{
  "d_model": 160,
  "d_mlp": 640,
  "vocab_size": 4259,
  "norm_place": "pre",
  "qk_norm": false,
  "parallel_block": false,
  "init": "normal",
  "optimizer": "soap_variant",
  "lr": 0.00632,
  "beta1": 0.95,
  "grad_clip": 1.0,
  "schedule": "wsd",
  "decay_shape": "linear",
  "final_lr_fraction": 0.05
}
Each number is 500 + 25 x the weight over its row's rms, rounded and kept within 0 to 999. Layers, rows and columns count from 0. Numbers have three digits each. The size before them is the row's rms in percent of the matrix's.

# layer 10 attention output, 160x128, rms 0.197, rows 0-159, columns 96-127
104:523491494516543474525526513484534523505542544538512481496497517463504472515505516498485528530474
116:516451476481491460504486490468484528489512460498514498490468497499500528526470444499499485529564
105:492488495517449474509533495519483478473532509496496462490557478468507541472469520510470492489567
102:480492528501490453472482520515515505490471482479521476514470512567541509509493548494517527473488
105:468523461556489478539494512493472510522526510491502481468515546497509489512505487511474523517554
089:468490556551538492508515505500495483493501556499474491528516505502479497457492490516530514543491
097:523474490466476515450478500504489476483516535513524526470461495503423494508497505495511518502478
104:500478480514509467535507517486534505503517494532507501519514523481485493509498506510475474446499
092:502499508458496516508481496504482506491495532514487519499498521500490472555471468502489495473482
108:505516480501472508520510461527455513480494549518466474494482483559536551518519503550516451501506
111:499465477548490447506494474518506464509510501478423478519505534479501459511468512490470502495475
100:541544478511469500497485489502489538568523524491503480469470472503446481481507512508508501514491
102:535511498472476459520487477495500481477460498500509503496531509526503486506535518480502526480497
111:510521520477510490498517472508512558485480515495475503504515508542499529512456485524488534486540
100:505465471481461546483520466515504519524528495502537499493480541500500517490451504499552527526500
094:517539462494489471490508489507512557529482448476508478460508537512505513493545486528501467475484
093:511470509442469507505465461537504545449525479480490530544507531512533514485549504476484496513496
093:493493494494509519513461463517463508474479516474519525550458476530493465530458530475493503446524
100:495483536469547486501483502483499485507492478500507566505513513490469519525500519475459490454509
106:509499490515453480501471529511520469499479478539483514501499497484478513526519506486477509507499
093:540464524516481506524515517493526490496521526549486540494488499485524447472490487501468481512464
100:525522536526511509497524529469496544518486493516565529500495505546506482523515512537528510498497
108:512505481522485490528499467501500528475486513490523498484460521535535506528505507451441538501515
101:488513512531503457497463514465447522464483490520516446522530500473504457529471480485496505495495
096:503457496529513460532467472488498484483497478516451524507490512503474487499512533514510472494470
091:514473481484491549508494553464501486517483498522511542488477526505494489515525509493493448480488
114:498496528542506489518504522502513486515513518510513487469506504484511508485475492534493503470543
100:472511529525517513523504511535507508520555521504508526489516466483506511505494478479516496514497
111:509507529520577486502506543478498482517503488489478509517495541481511486527504468476496487494537
101:531516517485512498485554491492483557510505483494514514468478533529501505511477523522511496470537
093:512472472493497528451472475491467533495527459508482526517471510523513462453493513493496478493497
092:536474473508506520498474541504509561460506478526498504489536448488482511515521459482478488465504
101:466515523526495496488492490461463540487521480473478470496479472517530536482478521498467492510532
100:497547497504467517503489485524463520534509504476517520497515469491513512539475483511503461507475
088:471475483496512497527495491499501464499451491495479528522473525553466492469526493521498482471478
130:509492525501493508479544470495500522474525511519473482508469481501493505520527487511486522479529
085:468469468481549520532504476484477478525543518496496544492441476500509502489504507528475531482545
100:441503496483460532540499453506467446501521494482504515501487503503506518463463513498495485477518
105:479522477511493479470515544513469493517501486500489485503487492484539504509502464488497527532558
092:489520503506487506516463522508495489513559537492535533510496479506530520514461508480506488529506
103:506504487524493468506486507510498500468520535499499531482529490518509493518520443486525509494482
093:481519523530483488512493487474498443492482538470474441446507531496483519478530505536505495490561
095:526519519504477499496511513457525456550516461497514507522463490497500471480479579485473542538492
094:521510534483456496473473502475500470472489490527510467450488473524472466461519493489539494543491
091:496500483537484488477460508480563538524490509496466482511543513489500507519455505526517559490505
084:500563502536490513478494492537520513495510530471529509505498504477459471541544493492506481495515
102:483489490489521482532516491507497483458503500479532499517512462436499515485532519531478484497469
099:478510539551531487499450542470495499547511502486471493490492500498491506496525537471501491520468
098:484509481526535499496510480485499525473509488473510461506517445509451492534537472480528512493497
089:508482542522506545509516500507474468505490499495537476474516533486512494497474541511491505476490
090:516502499478491548486471455528483552467552505504479511465476519482492494526446526478459502497508
104:453504476477529462489526532503505484521497479502476475506500477519505516517490500493460534482542
098:529535510483560550592477529484475512496477444494526471488493482533506489526477518505460481473502
083:471483511515540482461497481487512492481529490496482518485522560494499485491539541531513471513469
092:472526517473489525506499486539535497524481512491518435492516500510544510482514490501528540518516
109:508460523482470457507517528486484480426496492492537502503492495526534525461497470596470521505489
109:501512505502475465520501496509532500485534496491512566499506557449470490502489505518532464497490
121:492515476503494486531530502475552497461520459475526482492527502524512552558473553492485472462506
112:469553517506479551515534496487521479517522498502460451427545485521482513512492519492494509498518
096:516501513462473495487465527497483529458512502531478475489515487532491515449519536478533513502519
115:512491528477531474484542498526516453475460522474485495496535504496482504469543465514527530466480
095:502473528498517546517476487475521531473513557473463501479493508532534492499520495517511478514456
094:479475488479503554541517505464506527472512469491492495517498502525482461456504515530499503515526
091:475506486549520492507496501511480522457468463511476491563512539490513454515535492483483482511472
100:512526489476454524487500539462469519519519491530452500510539468538487467483507486513488484495490
099:516532515505527475514462456504539542490489526514507474471488485547524478514524500507499497482455
107:439479520514515503483481497520472492497475497490484511528462528500529467501541490515500530497500
094:521485527500503493538510541525499540473507503517471449473487536467466519461520454502501518503518
102:493479483497447442468466517499474480477508568523515508572474489498527524477509478517547516532501
106:479533482535500550505513528469465474495528494530517525512533519525478485513450469481486515529567
098:555507524509489512495493579505528462502504468453508462488532521507544501522505506487483483466479
088:450477494490489470520518440493502492494517512502490479479517514472502498481485516504488493474478
092:469560517555530525469532470514496527524488483502493525542530475464483467502477471523493509448512
094:480481460528501494497492525502501482475508495437522477505519460457482486493504511520484498480459
106:489496472501516474520524473506498531496490513508527511517484476461494512489526479516523475511515
081:532447485491498502510469508502524512525553498495548489504436480514537460500477515541478518455503
094:473509500476547480467523501508478487522524485518498514564484514473501533516522508506461518511485
099:482516492491468447548515487528529541485504510497510484512480526505515539494488496510511509520512
101:450508520482468512500491472499516490518515499471533532507497501485494490528452492496492505511471
105:548481547460525536541517544531553495526501497521462523474481489474500522523488491494448538478516
098:467500497511485497480511530520512518510498553476497511525477509511524515523488480477486469540525
095:480478530483491500497499444489501455546538559514469474509502495472530494506508539487533481503517
094:491482453497501526519480462497485474535496473509498527499492461521475508461543552470512499490514
094:508512495479501507472467484464475534523475492493450488508497516500508474438539464557548520544508
100:521491511528474532518499504498456482488491484485486490517461455531512452487485509494483490479505
110:534490497519487536534507448545515471494495530508511511452498475492478512480529501478569497529528
103:535539482520510498512528484513480521546524486543498489486494501515471496506469518461516471509521
092:474505486501509520522512543491470574485502531484552514523471502504520504538515532459453510525483
097:523503537503498501475534483512534467502560487514465477492487570481541521445506473502464538504498
092:517485497485504515506565500510509487461460496448498504479507502509528477504527543547506455520486
097:532503516454486527462498480506482526489537499475482506487517489450485479486465537445482470461513
093:468505466523518530478501514448533535475553469490472490500500544524462503527481504557504520515571
113:508509510471527475486448445490480535481509516440473472505471497478485523503528533493498472491476
098:515488510511499495492462462494527456500485506512480501528454475470518468488521495485515479516513
099:515534548517501488453459494523509500478530524489448494501474523508517488475502485518526481485537
117:408490466501530474504518439519493530514516521516524501519506447496522466519513505498458498477429
105:521521485542509536513496539477495520514455446463507523503493509448516513542491547478469480477499
099:492513476512524518469478496436525466508514479509519554466483468488501444495485533567511515478509
101:516476511529535506517497511517489557488457505500506503434539467495488499465502547504524504474555
112:491482510534475495485486468509530534463478532457519487479483519506519534483495492516525457452506
108:504493495475495528464502517494485493553550491536500499501494486505473553433497497509513531531491
107:469492470525497536501503518493498532489535494492485506483525523523483540517528496571476512547486
105:483523512508513495457493537503475526502532499508481481510538522520530565525484529564538501525490
089:534536475551464482473473500503487507506457479472509476552471477516503512514470508479522458531479
099:474470481471495516461527487505491528519507519481498543497444454504499501463481472530490570488517
101:516472492488493467511522532529474510533474511488488552559510492523492466475524518499503430509481
098:502511487525492530496511461518497520500528455479506520526495551519512516475485514537513504491478
093:494512484479528438499496502454495519484484522527494541584470495489490471468487523511493500502483
101:460506500548510476486503475464486502499522511491485515493525472499454485541497484521483503495509
094:488457500517499511499467545512513538503488486467458507516497509482518531524513507465475512506471
107:449522529507495500547502488503480508466513527533497498535516478486469512472526472472471474489476
110:527524499541444497487499485524491537521519531511530511473515466516545504469475492518482513490515
095:474529547541485486485537530496490479445518492476488505535540528517494502525494470492496527516502
100:484491476478503536539504495478502480497492463526466478495495471473448478530500491544528472512487
109:507535514478546517475499505482471524466502488463429488489510497528506499477524494502488553511511
098:540476488507522500507460523481471535465474552499519464463474508496492480558491491473501535526493
114:504501573495496481481460520486472509528499466465481505453479523489492479542535532473490498446491
106:512549511492507507440540523502471483448478522477528519532485500470513504497504443518502511501537
096:507535536491513459519500454531485503527508534486471507517532492496446528505499453514520508483478
118:447522534482516510482555444517557539502518552525457529521517500509520504454496493535500519454537
102:459527491478472549507504518524501508498462518514488503516543509569488500502517523506456490509485
089:515512524506485481535518505513547470482503523491471486482461497543541562512502469532573489477516
105:445531540521500490515490481481506488507476526499469503546496546491472558489459503510475516493518
097:481507539488495479516488532491489528511491455482502516514466485503443514499475496539488538534507
098:461494488491509512498462476469499481516510499462522499524469518450488461528508507503490434517486
094:453460528500508450422521489485427491499500470480480489508475495529539519466461499490514519517474
100:440514520503438472498485454465499465465515461503464473490505494529520503481523519467488482502495
086:524545509501497507466471475515511512492479447477447499544487497518511484471531510479484489481523
098:524560523516519484497453495495509477451497534481486505503489459530452490496469514539507461509520
100:517540465505476494520463477509496502527544503463506452474565522498544451497515539494481499460452
097:514503536487480510482503497489512534503500459523522515503468531529494516548506478522459510472486
106:498466520515519526536485476441468440493499518508487496546492476537489523481493476465503477484466
102:478489523491485487498507500462500512479439512502456480504477494476496504500513557530499476491507
098:514480505492504518495493469532509488441563460502492538486504466498490482476488486536484508558529
096:509462504500513512484442543448457472520484467541482442517478487519524478494515523479491526483497
099:515473515531508532478515520508465535536483533511461506491535502554513491497503515508479510471509
095:487513469465483520471467522473500481491490504457525506516512460488491539507512512499500462513484
106:484476540455516500507492476491486500485454500513489488524531508527483457456510488457490512479467
100:473522510469554463510514501469454501461538518486517475509499434508525541509521508518524534539527
100:515457460495467500469535498456505526492498493498565529488492512479497474505550489491522420527497
099:513519480519510535479490532528469473456508428473497492519504454535503521498469475523493506495484
104:501491492494536508520530566496525522521502514466484506507494515493491515458518495467483515506552
105:480469497518533493495540500514481546522509513470545477484447505496518520468532450501508515530489
120:492490533526540510501477511539483485489469522513487445515502495490494531515467511506541549510522
098:483473445547471509529472541498508513547509484479531475532516535452508524512484498501498466498500
091:514496485508465491520488497505536436495441493502461506496457528508464490454512490483532497496459
103:502501538522545464509521466504492463514503527548453494497509493505511508491479446519545476502540
096:484526508484516486500475422496491529477493436492443483509465516507466471485476457515475496519512
098:508469494511485481512482519495529471481477477520522458499469514548471507488485475484522493474496
100:481499487498485517532517467494513479482507517463465491477558503426538480498490468492485505488485
078:488495512522509492507529510509512459432491526524525506488462473495536482521532439476461488493495
100:485521482449417540509495472483485496478522530517484466497479464522457509478476531502566488495500
093:472505471504501491506482495521498520547527511520502470496477518504439531507518501543532509558487
098:514555476529514516514487493527432546511479477522493538550501481526482508509523501496502502503474
111:530459521517530438481539528493517488485508507503523548537522523468479493485499493501509484464493
091:481513530517535515480469500526505533522529544525434496490458535511482486485514493503484534506479
092:475468520522490487511491507432489461542493483513556511468498529575486541489476459530492470497466
094:537499564475511496528510508516481511522486493522472438495481502445499496577475484487521492496491
096:505463497480520510530456533514534505514511502488547539536514510496459475466504502490537498494493
101:476514500497518493475466471495553524495499485527512505503518485452495496501534513481541507448497